{
  "num_hidden_layers": 11,
  "hidden_size": 64,
  "num_attention_heads": 1,
  "num_key_value_heads": 1,
  "head_dim": 32,
  "intermediate_size": 192,
  "vocab_size": 8192,
  "hidden_act": "swiglu",
  "norm": "rmsnorm",
  "norm_place": "pre",
  "norm_eps": 1e-05,
  "positions": "rope",
  "rope_theta": 10000.0,
  "rope_fraction": 1.0,
  "qk_norm": false,
  "attn_scale": 0.177,
  "bias": "none",
  "tie_word_embeddings": true,
  "parallel_block": false,
  "init": "normal",
  "init_std_qkv": 0.0625,
  "init_std_o": 0.0,
  "init_std_up": 0.0625,
  "init_std_down": 0.0,
  "optimizer": "adamw",
  "learning_rate": 0.005,
  "beta1": 0.9,
  "beta2": 0.95,
  "weight_decay": 0.078,
  "lr_head": 0.0105,
  "max_grad_norm": 1.0,
  "warmup_steps": 285,
  "schedule": "wsd",
  "decay_fraction": 0.456,
  "decay_shape": "sqrt",
  "final_lr_fraction": 0.1,
  "batch_tokens": 32768,
  "max_seq_len": 1024,
  "doc_mask": true,
  "train_tokens": 110400000,
  "max_steps": 3370,
  "dataset": "wikipedia_en"
}
Each number is 500 + 40 x the weight over its row's rms, rounded and kept within 0 to 999. Layers, rows and columns count from 0. Numbers have three digits each. The size before them is the row's rms in percent of the matrix's.

# layer 2 attention key, 32x64, rms 0.154, rows 24-31, columns 0-63
067:534540429504461470557526537529497493472528502579512559480547430446437511585459446529479432526539537487508434520500514548489509463504448478466563497494508419442562505478517484505509457530481555
075:540487541487525500481522504460462483536446511466449508521472526522527507399567514458524511536466439557512552522444451423447565536538553512462450500539508445503504515475561477540576561516532453
117:497470495492426510507540506488482535493489463473487510532479552552518456435523530453529488552506443567428506530440480500435507495475472520454526535550483484535545502504564433433626461515565501
244:517516514475562490530469485507493452542492493528516510453500480438515542513503420572450488446492559474545456498571462468543529478508510502504448488470473538462445529465453501537394580410447501
092:402517510544490436533486514510516499550523526461450554460468445520506495559476477500513534574476471481519518370464532528502456515520421520507527488507554436523512414485464485521469441543505511
093:515419431529526454504507447491480547431576538525448511471531507484406475574472508532495546523544512568447487452484509583479513539509525496457504484542486439453543493549493554500539545517469476
085:492466480567509454552516517580488458428466490433486513386485499497478513565489502537448458535545570487514525556542516498570473446448470469513482492497520449432540513438470489485450485541493517
091:532497500525520509438490546466456543504559456463573449516559442460487511452492446546541411534497526529580489539508547451459481488566513520477499478486434531524549515512541574431516506439492520
# layer 2 attention query, 32x64, rms 0.151, rows 25-31, columns 0-63
094:418545524478504460468480472508556594522513439518536510460493474472533558501475486554511548470544520432498507544565532574548512544532478465500464446506527526526521494516488461514369468486458499
094:541539523491571455474519500543468471532504421559547465473468515504456461558476431562502496466532550452591507470520476469561545479552563471491533527505474549496484487521506490542432567462459448
064:537553507505559575532476507511456445491477452509498450443426502500496567518489483492487562532523537509557574508507502347426492449492520476526498534536476548505511515469512486522521537444530508
094:547502475534522480523509555403575522453549509509427515555558483456566429523486483501514462541562454524483544475428537540514533538480512452549494544518531427514538519556507504540478549483489540
094:559498486516514453482499542510508467468455484525453492510504501507451407550534462561544445498610496493491431488524547521480485564529441501508510456486475498427536527612554563491513469519481523
088:466468485490408444488550594529451547511471529499579515580491484501448525478526482489539546532418481574486470537487447506481517523559525477522503504433495483495514531525491452527535505451550419
096:462483531535456525538540498521523485512522502611489466461469486446431510534417491480452469482447481480555458558552478433512453492493518518512513529535555475508535551479599487518519547495498594
# layer 2 attention value, 32x64, rms 0.152, rows 0-31, columns 0-63
100:411504585456504554502468414442490460460534566500455488501466481462477513500563482492407454508416519494497521433498502499497450497509511518470487570451510564499519470525533527553495464495540443
111:387495578516564546488509430463494482492444517470504462537492529473561468441461515495430565543535477484535476514517490515530512459459491516521472488512623463551473518490462564469519531530490511
104:488521599571478517458522518481540496532464494504497404518442437506490582459480533503464541546486460504487528491519491549501510506473517406585511446578534519494547511496473521443492538525562468
086:461429517555495514451531514452448441438572425480547429555508518470451472494547517479510520512480579544467562547480554516550451511521481509516568536476483557544541480524520508475486539483530449
102:462450458519445518497580515505507537505467484482546475550581448435579536523496516456512571445540535439475513497507570476529491545485497448533446503442496568497466521536456485556518554495508439
100:513569526524483559445553573543537496452395507512529479546450496569522575485423504484508525508502492521454540517493460507526511495528484426513426484468534503561500472442538491472492505539509585
103:481417477582487475579473469597414459476489492519538507495505509510488494496514496491504516564474521512497530418476432490518504440495592518451484478431514578499475540469499537532507500489523427
089:531575491412473551495494513481597552577496592504496528427529443502466486482473494523406478510498464514462462422532541561474453551506535456541470490515500519481544521501468515507505490475473515
097:502465529553496460516465525501498481449505478510501429521548474481513510480461540513526583492544443562505489509522423580513529490444542436514498408569543469514464532451466552483514531560502414
088:496524388520485400506428514526512478489541521482559572482476480437466487556499469502519502475555547474496509507511494426482555527422471544549408539520462486476473523504492508547551507511497446
093:525512484517520499500472578490513501522609473451512466486485374522473540454561493476518461498495520512440562523535513499524537466432439455518471468490508515466459493579480493449495497584538448
101:478578496521528557471436495544543587523485473506583480450513475482486509491524553482497434469509488487568554530526485450494536483437592543530462452522450542512516536463471550436549543470512498
105:556451451472470474547508581534530540531432484528471488486581510507461451625487507492478471407512478467444519498509489466499456512535424444439489448517505486503437514493495515502483494495479564
108:509527570416537500518493472469514527504505551539463518446534473488479512463538445503551482442441543484535480526502556469472456503543550580513469551485439491505598471539464419490538479430474467
089:502550466505514514480463497497549513505551465506470467511504408554412523471467592480463579547512515533554519430522516496536537480511591466535531472511486535496564576581520476513510501451521492
093:509471458439485498502522426496519556495473474447558487507568432479512527433553537508465464507497531517497594576491531525496495565442558475526554492479448544521495428515498454536481564473522438
101:392523562551487538477557416478546481494454521483507454585478580531565506467521510474531502507457478520528469439499471465487425560554549468509498474441520523535462448471507531503483484464490498
114:524483499514468490531570528440493535440472526562480528521528465476530547517441519504409518408557414524473491502515429517484432546489477479531505545539555508457528538503549540539487543458544550
099:496496476534437505558519561474492501419493506485515519477554492440492429518489555584499503462516423501483563511496464570503466460429541492463587491509523488470455512502582544499487546547505566
086:498488440445504548457450439553551544519515466473549503494501411479501488534499465451510431535488547492458514498494549435508520601501541513531452516520419550559493493481511418530501540509502439
106:515496556507483493539555438548447441477560508534508450478514575510588544533512507475502469499519505423450506568503515512480433526492511524417530519589428565460513457528548502523486521480501524
099:428521576480509542430515421502503474474482431529428502517477453571463460535480519476487543450417438488519470468519484513497538497511568444473525456566528445540518517505538540543495473458533538
114:514551482432547542505530540547560498552482509429535473496537415493505438459503503527578493516514511449494558433526510579512469549506497448511436477454483506517505489553411528477509492544515429
093:506525499506453499459462541409499510543501465511504469435446457575480515472382493513439575545474451544515448472497502540513497546500478531600479473544500484459418517488480497489522478499543467
088:507466566540529407474552505500463457491467475482507512565377407514474508553543520501508516527520470464513514456484469467504601468560498440439471511506486483523471512571525505554509503521484489
104:528470527478493499535572499469471544513504527509502531548439429479578454522438467525522561550534462563515494402463482480479475482552462513508532548459526459465441478598518488564477518528466537
101:561525486580486485416521515485537516497483470481529481501562541537462496426455517444472527546429492573547520470476512479505486556489563486556427479506577476557438485470476483543484491435492458
096:514528491472542369520496510421411507504483515517503569486441530406479477515548465460466473538478508520514520457495496481480444449587449491500502562462502531469459490545511489564495491500504452
106:458484481486532468492508461468493479501493482360460537489458398620499462472504535559452506511508510469481467501515551540506544557465484531470472532538544460498448500555529492494479509570500468
099:470461500420529458536504449533489494540514549529524505497475500458524521480556531468489498502574487521514554464534438533511520536520460509555558542518414487447614521596527503492478520485539423
108:494536513521525506446545481445475479473540477409497488529472513508486517511588501500549428557483544530561559554487588402485520531482501558476552537433533473539459454515544480502486478469465526
110:533535525511521428460507535396512611515410529539495466530481500452536558537462511513491534534493463470569500496512491493492474473551515443575508543510504537450524544540455435536528519458530492
# layer 2 attention output (transposed), 32x64, rms 0.152, rows 0-31, columns 0-63
095:561511548468431562503534524536469435480424498518527551419461494492500443428467468497443501543456460483446474463496426550551459460501434522521539546444528495495459534460506491510460485546486489
112:485494563482529504480536472497536457495520440502508492484542520475450456472429471528450518541496527457500492506531497522408493525574463440478508519505540514541458458502582556474647449487463505
101:557507563486546454512496413504509510499566478488503483505478514469487496517389483497475453539532527480442490465462491499394460522571495478529531569550510490489480522567538489484601489474515441
095:575500532445493516502484385424481448503491520442501468486529495463544434556500441537526491541526551499500506462487550524535485499460537553430519578493512439555447537506500484493450535451535480
097:524539500501530570480541521568571463488539492479466514496563490496544514555524473581575382490557525490494514462531488450470530497519548555486408509532522506505523520491491523507537542447569466
098:513538547509540465423461475533479483549588428534515477552489464435520527524488487526488464477523507450450469522421482494463463485493548451538492587533534470499453454586537496529530515442452464
104:568516480534483556520470515484511443462487473432523490442486532521545483497514488545503584548527447540559464461499463489424531465476580591420510476473500555528439453493513477514453491502560490
090:475521461538513522506530545552506570478552510567512501494478472530434499449490517506471429461468480501464521467517482507531445495564463440600518476480506510415599500510464562498510457540423474
093:504504532489592462532521430480525522506569495410494496480520536495459515538419512541462524535534520500522512497490481510403511519565576480497506483535503551522460544568537499500604462531526453
092:473528449581465527536468559467533485485442472474512513476497498518443524494540472496542515490535461500511504526571502444600576528498483493515436418498469568504546513405471479571489554512529510
090:564507509463539450490457449428492436514571507422506489477542470543437504462469481509545445497539551476402554486503512495432541549477505514540468547510479509457463542529474503496527494550586523
105:544497471509543524483425505513552528538521475514577487435494470463493563490413431483490521491512517458485561519560460431477515546567512506558509496488552551485529496518539576451513483408477459
109:430490469553574487525490561515530556481543542490408495581529491507544564538576545493472483477467493517538542485438500498552512471477532531505445469545528464486496538490453553537415505523557504
114:563479465459463540433495573553505529490432545519569524418498456483515516476463498423519528476468474513500498531526474509471464522498435487554511480456445466501550500432411440484506523452435520
089:565527541521503519490461415517548484544523519553518448462443472579540414502447511523542480498518525522439531479537501473493496477585504546553568510514550522481515567577526500509547456450487475
088:552483440483521544502515432567499570492483539473586532464486485493510442482494498569609434542520545480486550493507482475471514551489550538533502567550481520482532522526561520462492501437557470
096:519501527441482527469516450578547496529482442518507532561494482484532460495447499521461457523452455481442405508411456485501443472535516522427516546502541501497466512559544491437593489484459475
104:458514504530513534527565517501544528491513500513444554557490484462519551506593556493451470492550456568524514485557501570519428425481498530548448480573546524502513542552494506551437543455524470
108:483481501522543502560541475427458559527532495514438507506474551479468535472542580511429530469547488492591566461485481530570492509496568494541508461511508505514457508547580532442423495547497519
088:488521478529471501435463516559535490487434507514566509419513437493508471525530422521608439529466504453493482484509485449542534571516512576513476539506513530444569535522459515520519548489547452
103:500454565468456544582477439531478487500483521489452510487499507474534600509526472427495522566494566567507472492521472529517500502435537550451486489536485444542533441500498510519383515473536462
097:460526587463493508466494441565530479496467521567486555468461448527528482550453556479451513491459472503509455505496432503503467466569503488514588534514543503490461579598537534496570478507514477
110:546506457500561504454499519544538529514541495478520448482514484508387448525422514541486424475499514405464551462463482492472544567520492440532498518491476488444539453534473530470531422556489518
090:497583515501525420545500492501537464484552487537508481547481515512462469435432474556483422472474513533491459504529488521571462497575493449538498479523501573456486511536467451483598563496570511
085:486541535538504492507488488491459462498432542506465471488453493508515502625508549551534528558493428537512504511495512415420563460487471535445455558554477533509467506475535412545495530528531510
104:475539521507452485498583581487481516518434511526451475605493494526500467507591540553487486509469403559542502467496559514500509495447471511473441476533459531476510497511493453470525532588506548
108:515584459507451495473471464549562476497519480487547513528515493545506410530466486531527435537497477505456499563449522441533426459514554552497471512525493530457461523571478504497614517428511499
099:506561486481466508509528578512488484510430498483485489545488526518511455534558517488515498579502451582501521547535548486545527417428433530459456511484488532479517505400442468528438552534541525
113:451482510546536492524544465470463467442469499522488517447497479576394453438478595538531479459454529443511514502508511523546528558508435418501490515528487537513499458524552489501539497576507562
101:536502513478523515514532428526542517516401563478551498498502487495527448528572474433515469545532500534454473456566559535401551467479450521491503514535502487493560525493510460547428452500554451
105:524466480482407506507485456454421438549437491539520501498464481503495478494477476533568490526466469473459523571454574447583506535453473512484485537463510454525443506471535483430466507459448569
108:557554501508524451523533555571521578518523490570465477568476544458541495577421506491530465545540489556486553508539511459505464455538423514511468539551503527509531515509484439465554522438505479
# layer 2 MLP gate, 192x64, rms 0.181, rows 0-44, columns 0-63
085:503499516490571520451460491497559585474567465514522525476534485470463517470503523470512516413469529417482503511475495483461424515558502429494479385545564455472478454522473537543531477484476462
098:499472450453377497524523571494508443536516565488501488499479426461518498535533438506511526528465518590476458488491480526457564493467508560465462531528533459534489521470517482470597546491547539
107:515472427526409473489494472495561498466519499514552518516474479577501421456486482500511477489455517449409455472465544484433544548546488491556493534417574530521531584491509499519527464479473496
097:520522453524519496489478442388481520435492540496438476524539438472506537476579486485560468478520452467511529490490507463505516568524501486522503512455522531512529528380465582540526476535440453
098:538549452517501474505450465498578547444483500498506540468461544534464524518491567466525487531576472474477455513506469577500484542536453561482481512557521407487533552509578568546502479515446443
100:493442570545506473474510561474425500490488469445497492512459459508542511474487405523422547498453487510465508534475444480467518482547527498557529494484528527445531487424511498523608452524555565
106:490480547494478548521461513513565533536551547555545496566420536583479498544505509496539508475511465501514483469526478541493505499484492529506412417576529453501511445545427438448491480455517433
081:560471392517569549491508530492543504459485482512490582538584496430556526557495507494474439528492501493583499540489525453564499476518494488465550499519535517431467472429498495507465486492461562
096:510459535502504482533512527498468455395491474456488506523483532497547527482491489483483576501396420519419505493530509490471498597501467516512504463463559485483558502464513463502517491418564414
103:477453546541500533521501497521546465482513493476525483553433479502450473387552641420515580524469481502544478489513451541483525510440536497536489441511488510486530495534498469459518495518487441
096:407446480548476484456473473518470475472496472512462469580565487453530537499516508539503497620469485523518431546435505560481489506459555483543504504430528445462479446445448531511503474484488471
095:423499497539578468532511525529551494518482524460451469513565470465595550489597513492527530509525532582548584491484453496486523480479481529477446510499564482497513575510460508433514525506553513
094:538546505487505524567518472535554507508492523499528476505420584551618463513593494476475515511546492556470455532507495520486468445456524522438473486567492559518468508546546418485510530513520529
089:553528496510444481484536493534493504516508494558434487382587535459501536510542485489508498516505500475482475507478490484448500568492474580477513466537559442471444460430536480510528542426591515
102:514480483490453521546490485468488553521559521409485485543431537486484514469519454436472516493486487498380532502522527513453500503534442466500495505560552450470502461406538477502582565543545489
101:451508483554519452446409494556548528473513442525380492519472550505534489603496500523536469515537482490523536491466474483433480470561522467534540466568484501506535481548490467535525518480501429
091:469458530504545516465541504521551494542527561460485479544471518495497494511436485521582499620526518508524479465472547486629475482526569447539529475451464491557498465470437472488460495509520463
087:491509462550515464498429454470537519426510508547526500516453559471635534478491475521562444525518505460501486473470488523521456520420490528549502468560504494567412559483504473514527539469532483
099:491524445475467555538533537450483465546506502498482477527477567475511543527534504435544560560554432531478530571572416546526504498436538571507437516458525527535480507502533490452500535471491569
097:480531448492436557529501495589515494448572441579554502531540443456501440521508481489460440574462462529511493506489477568566555475489486455465502489487513485475498472495515575534472464567523537
102:547496529462476539521580520477478402551426516450441541524551477498538530534553456528444461522453442529499475525486533465476480559525547506546545547479527445459491503442494491509584506511557517
081:540535516487522531472476485449507476519588428487472510481474566498521532531448455520493586533503461498545477564421481450524519538524572556481546492469560459502457551516517518444460471446499424
095:457489517561491500494470487537493432417467536476482548529463437479442481491465448540529505560459499472511487564436528555457526531525478497472536569511553457464424529495555512539582457446531518
090:497455554586442461550516527545501494474481488546453563439517515539516460569508466511558480453404443544476496530519490523523484509530534506548575471473547492567494481509493583514476455440515486
117:533524439442487497476486479584499507588528491507516529480481527566466393511480487486489440513523432458424517464462515580480510552546503505518521534504485502494505477524536556558532435477546425
095:558416537524493542499459418555524411431539530480419505541485495509493517490449498519525529534497509495520534547475536511462550520512527523492590485516485448488493505463534536558544551410454479
102:552556535456498540548408527574498483545407519498490513511465513579578516517491469489522529565540504527439513543492529484488540456471436508459493497541472480513569533493588465541514493540524522
104:536507527524526471507503456504523473469525584399434508577510460500513493475486501485482498452470515535462475472475486407475565493478592451434513497461550453561520502534520498557525544465541436
112:447460458476490523515563558475532521448490568492489571546456524497450491394510481430559487509497447511465472495411423500524483563547490532508428529492500469473530468495548460478504448507537514
108:464496430496435507456550610576543499457492489509488491515479493553505513521518519474472442570539473602499504424500465494490464480536465442479454463531474552516507479504484539475570475538508430
096:565500492503466510526488558533561476490449534506469514568474439494564442473625440534508556460538535599518482469497563487480484493528539519435484538510494512485479508490522525496569468473559493
101:463505429488418542451510403464488461486447546519482555423556494527519552534485527450459483589530513461502381459470520495504498528509489514509519532471526517470508510482468500530552442496473545
095:517466542628519457475549471519489454463465476498477500511576553483554512444498436488592531538483464536475456491466478508401454485495542480477468467557513510543523492451548503510530480453466486
096:510436581513511488469545495491526425491444497444508540584553557582452473477472477506547500499479492566428447507567525439531473483437472448470483516457515458545552543496518463535501509482505482
087:525457469528431539479509497530480473461512545487487444540583442534538509460469496506453534531546529436491497480459461472462553571557475454494497502479589442457437510467500536520493415468536561
103:526481484492447460519527457579516527572527525473513553507471461440505532422435526513560439457443535402449478536501490507506480612515499504541500486481476489557489543494486469478522443475527454
100:533423461454475480527478493543534509504465481484483541565509468472445476531444539471508492528566436416483452451494477480505582568504466414487444535537450495543541453569524514503484454475527474
105:529482485496480517537522529506528514503498539509496521507474537384490535468553504436456489452524456474417504485545458525529443563467413519475386535569500575469526505494489453534463469488524511
110:459505497471464536585498498480537536550511574517465538443484555509521557501462577461463443499537435489462564473459489545501475493564515480490479563482474457522529466558470474410532439459473532
104:401475586551454464467525433517471418491527468540460512596451483508464510445477455515482571537464414468545544483501489509482494520557494522463481518458532438472474486510525469486514544507517501
095:532469505586523547529445547463518456542538575528460503576479506549472519437496422540506557504497499500474541519515505513465495526543521372505520475487497472494490439481550539469538417500474527
102:536507492468515445540472429545458445544491575469584526469535466496508445467478486553501481463495495463409527417460437498459517453477514539471426503544527483524550459532532523460560500488528539
099:424537476501457500513480509519483533504510480526475484514525405561515533540542450459525481588506491570515548496525525486501451417476481568430453592535530501528457482530515512556505477446558460
101:602514529504505486480507517531526566493526487475507500549539513500433561530511489523473438490502477486418472553508485409546582518484571475523458542506515487568485435491490514423548500453539442
098:539550497450507543570498475547497489466491429506463505508403566398521472462543470498452472519528540468495510535537493450475521443501527495517430536528526593528439550500536461526525527487554491
# layer 2 MLP up, 192x64, rms 0.165, rows 0-44, columns 0-63
084:476484477533480509538531552438504497573476517450387526557508525544566426517545491551541519446570466520477505517436525419501514527438480514455501514499536528466466462490480534503475532492521583
104:522485467562557490478433441479472553419418455482500503544594535561452520426533540438524467463513476468500490537538522464472474511529514473523483478537483524486526496505520457526501476475536389
102:500431553469515622452511421438509524488490501469498461491514448492479510517579549497441493519527493542536531549590484488466516476497472455479520511540503527490458460614513517497468453488498449
100:522452529474535496525524485441480460512460545539495469489458565464483507476468516513483455469368485418540517479439419427507553528545561539460499529511428469479465485490508534466539510488448498
098:468455511474442523443513559471513451555502445542537519484471416509455509483494477544462549446461512531568443475556551545512550576507470522439557420530556527527510556516531536519523482493513507
109:470586539468523547494495471505595465557477477509563553494511542525457530428539494418544468533538471474446518478484530509486432513454433516444500507497494470527460506496463425480486505422450533
115:497449515475490485496483526486431469438512510483516425448365516466435475555446498473550528503494430500491429539469447557497488550452494510509486510486451452523476472539453551538501530502479434
087:432534549490496452496467497507426538583517494499508435425482487505477497538507439593566547480529525495582527447543470553456555517449458486505472537463498486481543499536544551495442520539475496
100:490524505459538444564502483503428471373470401506435492515542515433558533517536513499453503496492465539486514518537500489521474553462469472470500499445546490468503470430490435541472576499480475
100:519555552422456470454461488537477521517478446461494512501496490595479481513458568517463489526559486517430426546510489474484536517571493440502477475494508555394465525566493474511504466436468501
098:522518510491550427473436443507576549477544490541495527545426546538504432498420526493458553450564530494494541415527521451544504541559470490525491458533500511501516474558543495434491468525484488
098:524533511477499487505490553502524525590480550523518467462514477540508542525563491466538484496512499572487600458551497550499517514503449515567434450510505570429583508504408498528459455461508465
104:505494484562435523589505525504453492540543564561487481391463527517529546509515456496497475531506534496455488414529535528569431493518505456452528420496460479423467475509449521513479523488483527
095:485481529568569511457480478374493544471523569475445522518528534471519547479510513483461556533510459504541533423523507442508483497470501546485498421555496443518467452465582549532488523487484461
105:432501498562462520500527523549526507531455515530466476466544488504537449543546634492521481502575456614501502489487472516481457485468579529506482484516491518485555482599512488441480475511499508
100:462455450506423478520476490466451467432433482471475511484519512466464581500504566458581547565402492480530513531474502466487569485474537497535504483495501494554494461437488461444478464516466429
094:481507470461488592510513533436493547568562486476449526523571488504487515555463459531528496525473487463466544557517543516531581520528584480460474535548476455491436533519542483465512445432553529
085:483455534446496515431425500434443447531488516505483471547545488482436502487482497518526487475418539510503530484493501385454531486508613499473498485474538485474506420488596501526507519503473477
106:466528450533506478575559529537558485527469523571493520464397502505465439513547429514450481554533439438526462548494482503469487456496493480431460554492486481485521502502471446477510535520504598
098:531430466609524482529410493489497489455594516526495490536530488479477504500475554536550546474461526436521492539444562473490479553558506454516537469519494468520519437517533559487535436453469469
103:526552454480514475484496497551552548428525520546568439506460499524447451392442530449517518510553549518470479487457453534447473465535486519489441540495525543467542517532501482417504472452446527
087:455431489586506455473520504492532529587541579554490444481472476542566542464505495479492540477446513535469431517514559532480511520555558523558505501488444444517505539519521501504560559480563473
102:557569490428564520512528476481508515591495488477516477489492442444535483450508479458486438486483567428489454454493506488463462511506506597511462513474535493492567480541578514403500509541477498
097:521478558422541459532485558400437465477546464507522563487520442533521492462552530545471552538437489490468525496575469467481527513549512453530495451519457504479430534514519498475566453486559508
112:582518383515448536508549466505440453497519472485597543475518518498550510548506463505494506498472453474438485521490530562496493554505510529528514558508546495540499476472437508591428449502531491
103:482442567455569521488499538505429524491522422493571568482524500501525543513466505482521459551541436440481514482512421561467450456487528445556468462500494406489463455494480511490537494457466473
095:530509530494508462482455506533505434461448517439453492500447526576527511503439425484498541561457475486495510500508484501504583446524448461512435476528494553542518591428488453516542501566503570
103:521582473470489489494455473508452550492446442478466516424434469506462512574534524447477500503532491486425501512467462521487409494479544478468518476494590433496439429465483525478463531448515463
101:456509443523525513497578484497515482465448465468563570490508534520452501418493399462558527486465513523519440482467432568567521542505454481510500523484532488457508560479567510524453512443462534
105:528531541527521529511471481542535559492574544523431561500503460493542467565443524521506459456581474493493517520515527525479477502546541491546426539587535497500566555568481531563463545452503486
088:520495596552469494548548588497450515519423507526478508483562448521564476496494492501518525471441557529503535519544566512519493499500449518485514500549488472546601551480518466483452507509589450
094:509505473501500471523516555448387446512493505450506479501491502524484475507543480515549523436514461503464505529521459533478506484466491483495368415554446480452468487549495462469526610483550503
109:437505532491473476452435521466492500512423537466547474508439447512472536502493584485478602544592499521490536500539455569497517532527539491526523511527504510537507540496507557424483477580553475
094:469575487470496539466555552534498508475510505535554444478490531531473492494490540478491463469503527482476450520517552597491531551540527548477524533602512526584527557531556470475429499550479576
098:541486492435388507446501453530441495476498477501499519492488433439484594485487533517486463576511466501558540517532435501473482516507525550557467509492589460486422494484447497520516473499524432
109:464598488463571534541482509455508486544573494522502545506473498483517495517549476495494494527511460504543405486504526532545438489533494524432454558536451492514598544518526543449476572538537451
101:480440533435464538504474559485511479406515560546487485551523516451478509423519424484481384493543480518464504462503493509473448481548501532489484487453491597525482550503422534519473488513474489
109:518528478464522528442428482517556529434464477443576515543532453531498486462501557471490520538517504498474511548539517446513535526449471527542509511514492550544474501599444415501481523551450411
104:527473548510586512480511450520565528532510501528555537502549508471499515468482529507500553503492478487490488510424544447501561532580502456570515483511440594482491482458515494480538389514419531
096:435464547554458445505429511494550461443490500514510442585469540508455454423460521519524557536473404453510502525533495475528472534435462455481510506483485436544488459457547450519489500543515505
108:534453480501513586503487465446526432467471543513452446414498505495552467385492486538510466478537496550501481610464552522507523478494518453519477516492432486549485530481530442538518519441504491
095:567540504493496484477511553444517534522491406456481385493542522576460499491471483438543479531495493500545572546536543477493544473516488464581535540434420494525499520477466544485494496520496454
111:472559540476586441500471527525498451505467492483507489530509583436551486511517471458504603512528501543535411573520455463503518493543449549465483445539451516511524522456428478521492520539460517
104:507490480471469439450448439503418415494461475516497497526561515493513462538464467519458567516481545550462467519487509488497479483485491508432558490529594407475531442511449474536524457422498485
097:493530530529448530596457498493479453569497585490507512476590521475434465618519472568477450507504504534465493509496471506512485472528497516484519555500464510451476536412486552538478496493505566
# layer 2 MLP down (transposed), 192x64, rms 0.159, rows 0-44, columns 0-63
085:507509516483535503450460430509527542493502489500554475493536444485468502459509461407494440431485516422497466480507477461464471552539498450555533442554534483442459443543405538522560520483451481
113:473502494483464509504486487505537539513495481501535493507501461506529509433528470487559565545473469485472472554485509546311486525526558508499486507523501555488514459480509475487626524500559493
109:504531518505440542469509501430434516514457531480435502449465500535438526482610492465467515580591425492478510499499508464528492417516510498503484482526505485479463502554531498441457490461549421
107:501513427580492464591510468500527490444512521498489446498492566487513485470488538499471523521471452456534528515467497518634497514536478409495487573496462535508519534430468536530540455557468504
103:470527440474512505439453476486482510486452514505453483567516476456431531462551500505484476508463420457475564499534502502400515511494494381509533480441473477565527455463491500522477478435573503
110:487591508417483552495531495486603473500452514512486489524528499554433499452512521388482510502475436496469466517511497551475467518486459517471464490476472552552441550501479448465483449424545501
111:507486556590496432487497470509564584532517528540489549494549527554490546514505483455468540473464529464517500442482527495526551508565511573476495469553576505529507431517445503472424445469464537
087:545467510476446502514520431489554491518478544488510464522422510505483473494488498452483489437456485509401448453444474537498479500562527542522478493498484526545481559480564452451517491472636449
103:501524508464587502556477486545464449455544451497459549496533503435529524558490495629469444500525529504488507513539538500523452577438451476439480517509555485474512491428515538514440513525505535
097:510469422486508427483533487478501515523448455526535484494512586510574510542403438546452459449574465493508501495520485480463464502489487492502486516626481455483478498481508451520455576466502526
098:479463535531484491494480514432473513512429526433535494544474486512523499511515546372505547417504461553499520518553513458439544547443508505530562445482486490562474467448528474458423526519472512
097:521544485507469576440521453514519497472554458515528548468562524544458480446453509616475489532479463437457449530526509505511500513525498466524542483468601524531501432488571497483437504534446502
108:438481479525531485507501494507472557522484430492500588526510521494447486487448525463540506519507486476492507555494465476383569568489507489576496518459494448450510521401553528475422528472450514
095:515605437536463466487491503524522539436531473488416549518517482482469491547528489510541510479538510459523549510486500520459550533518526541513511451543514561459471379430519551554504462501434507
105:476523496540478455515509502563544538486465505479495502522473488558522474514590511504446522541473525558506509449442500525518534498521473548515522495570467541491567511558537528436628466551594504
101:451532480504568453463532518548550532561513538489432574540464517547529477535492445550419543503514500538523480514478390512532516554558540520525481551507527468493499432547490498511480575535480513
091:501488462526465447521483452517495439431426538550529479451467506486523489454507499521436501496532505514491464477545463534380490477509442530522487485486460501490436566520504495520549546570385480
092:502545523550545469450492523452589530459479534519507532525467464451598504470618460497496487475463474479457472487552497546477458495518457535576510493551495523520435527471562463523500473436470521
095:510486516488545463451497462580442562447543565414486463466510540526500472504455601464536467484569523495477538463508489508557549480477508520561532512529518524519477517481528479508436460571421497
099:452545472459461587502510512556459528477443456551560510527556436454541475555533497548480475580471471583505514499492507549548566472447494453436515515566512466494492504499512522540460525534546527
096:501531437463534532467531521420535519468447489522538498540544485448515519416515530412494598512456526561447460498518491485470543509466528477489428494471476460507485545430493490464583521476547530
079:513519506516494542427402465422498412550492515493521447433500556481485499501470502464513533484503524477579512541551489478463535476493451521533523506431507459457444513496486483479472435540387502
102:509504510420549523490560499428481523522505508509469522546524495520510520483507561310494491513468460484524464475524469446451492494453526475484499472469471487555519478440562511444490529546507478
097:467456498559456445535488553554441462497516512472522590466473486462571484469613484490525504544471464523489496461593479540507485521538506586522518436542541460497490532514476514566500483532463498
111:497487491454501500476510552526489581507469566466473473520487532441442569490458539469425534489451572566548477494554546470542479460497528512500480509514480530530542507534502459523351505515474488
106:464408564497534531490537511489488446486497434484522594505505499544543563504478498577484431542554436492467524522507476503421444481512513538519529509518445462525418507492494572499561505459497471
092:526518470481533523579526493474443560442464485550491528495543517482436495540483519507565520498506497466497509499435534531570464526452478492538507439466504408521394490510468544475395485556488481
107:473563496448469511483480492501481546513500454545435521487497453555534535474525568435409493534553468471489520549461485496455439493514496425474529443505543482498451527414476514503545443429431505
093:531550486540532517436519486539479522435522490533467477465510529507476503526467580503491467494522566441543468572610507481533508483438476474463472460519530492535488512485490434516368535544458509
109:518466542570444529543581504487525489489491479522508474521525474509479541462561517507493464525431497495466513490470584435376498499513443467498429517444483516507447489547510512468457413433504511
097:521466539562490552564482430503475482486491509482515546464507502538518421556490487584537497477487489539476474494409571586407507512508505503441528562517537474489512535483531465507432549468528534
095:477445483410455466453484508493544513508502525514511437498492451443498468500457510488470520574469493446439499557531477506415532504471501460450519582493438548480449591488516417487533499461542511
109:508507525468430466474488520478469519486476533506495491528419477573496545561570529422484550494554521586532517472478441494601470513554501540502541459474515448511478534504498464470507571506585495
097:510570444455445489503491484455484546495549534545533437524504438407585543499482523455456533546536472452513507509483463458431532511539493546513543436558542525472462542542479489456447453524504514
094:588537510505480474447455484484463518490515445543439591440478477475444520485526531565493524576547486506497545529472552507497521557489499522495491502470602452469524498471448511506398465488486448
108:529575523450595538547520566456507526465487490449495465457553511477503555486564434470494572477533461530511510465535471475461487466455501512435465537484496486406504459486498532482521553567559477
100:538494498475542530478546499541566483449477480431514411470449524460432547498496523479518509496457518529519439433482619524514522489532488586510515424505533492477462455508590498526458480506491502
113:529450505511515515506491461456511491477581533557542436491501532471514501494510434561509499465496516499519528485470555503514470514469496456585486400503579516498570448513553619516544503485570510
106:472460570438459562484431510467486467443546433522440435453485535467571497471536503527455445427457480507534576481527513507500457514551498444478482507509541504486472466547425503506480512446459466
099:536542514558513493562459506540548486508475525533494494493436483461508488515472432691467522494502543496532502464490492514576437518533551514483478504482516485498543509542504490545496501546563540
102:529540445531548552435506479534526434570493581560481446469456491568506442445476474547534486510518500465492538568526506557451525469555472484508465497465462477518531486524523457517454498510417431
091:548477498508507468534478465542572491468486462512496467526446496513479468453437508487554522479505502559527460500511526493435445472478508568521511545531580543475457515522444522528670502497475495
115:540468509439529507590456460457503508436464524508534445482457526459515504415411485508510447423471537489529515456529487488511519546461498428523460465452478506509520513574473494470543469451449570
105:501475521523471498505455449478463483490426540476499496516510484542488523512489445466418474481443483481428510535507595487486465393500568467494483500519587424517506471427449482464464509442543527
097:489466490493473510448529495542521638483467521476501558499476475548545532470498494436512557474475497551527497451435490515556505582482496476583510518526521457541468504518471468471412512513412489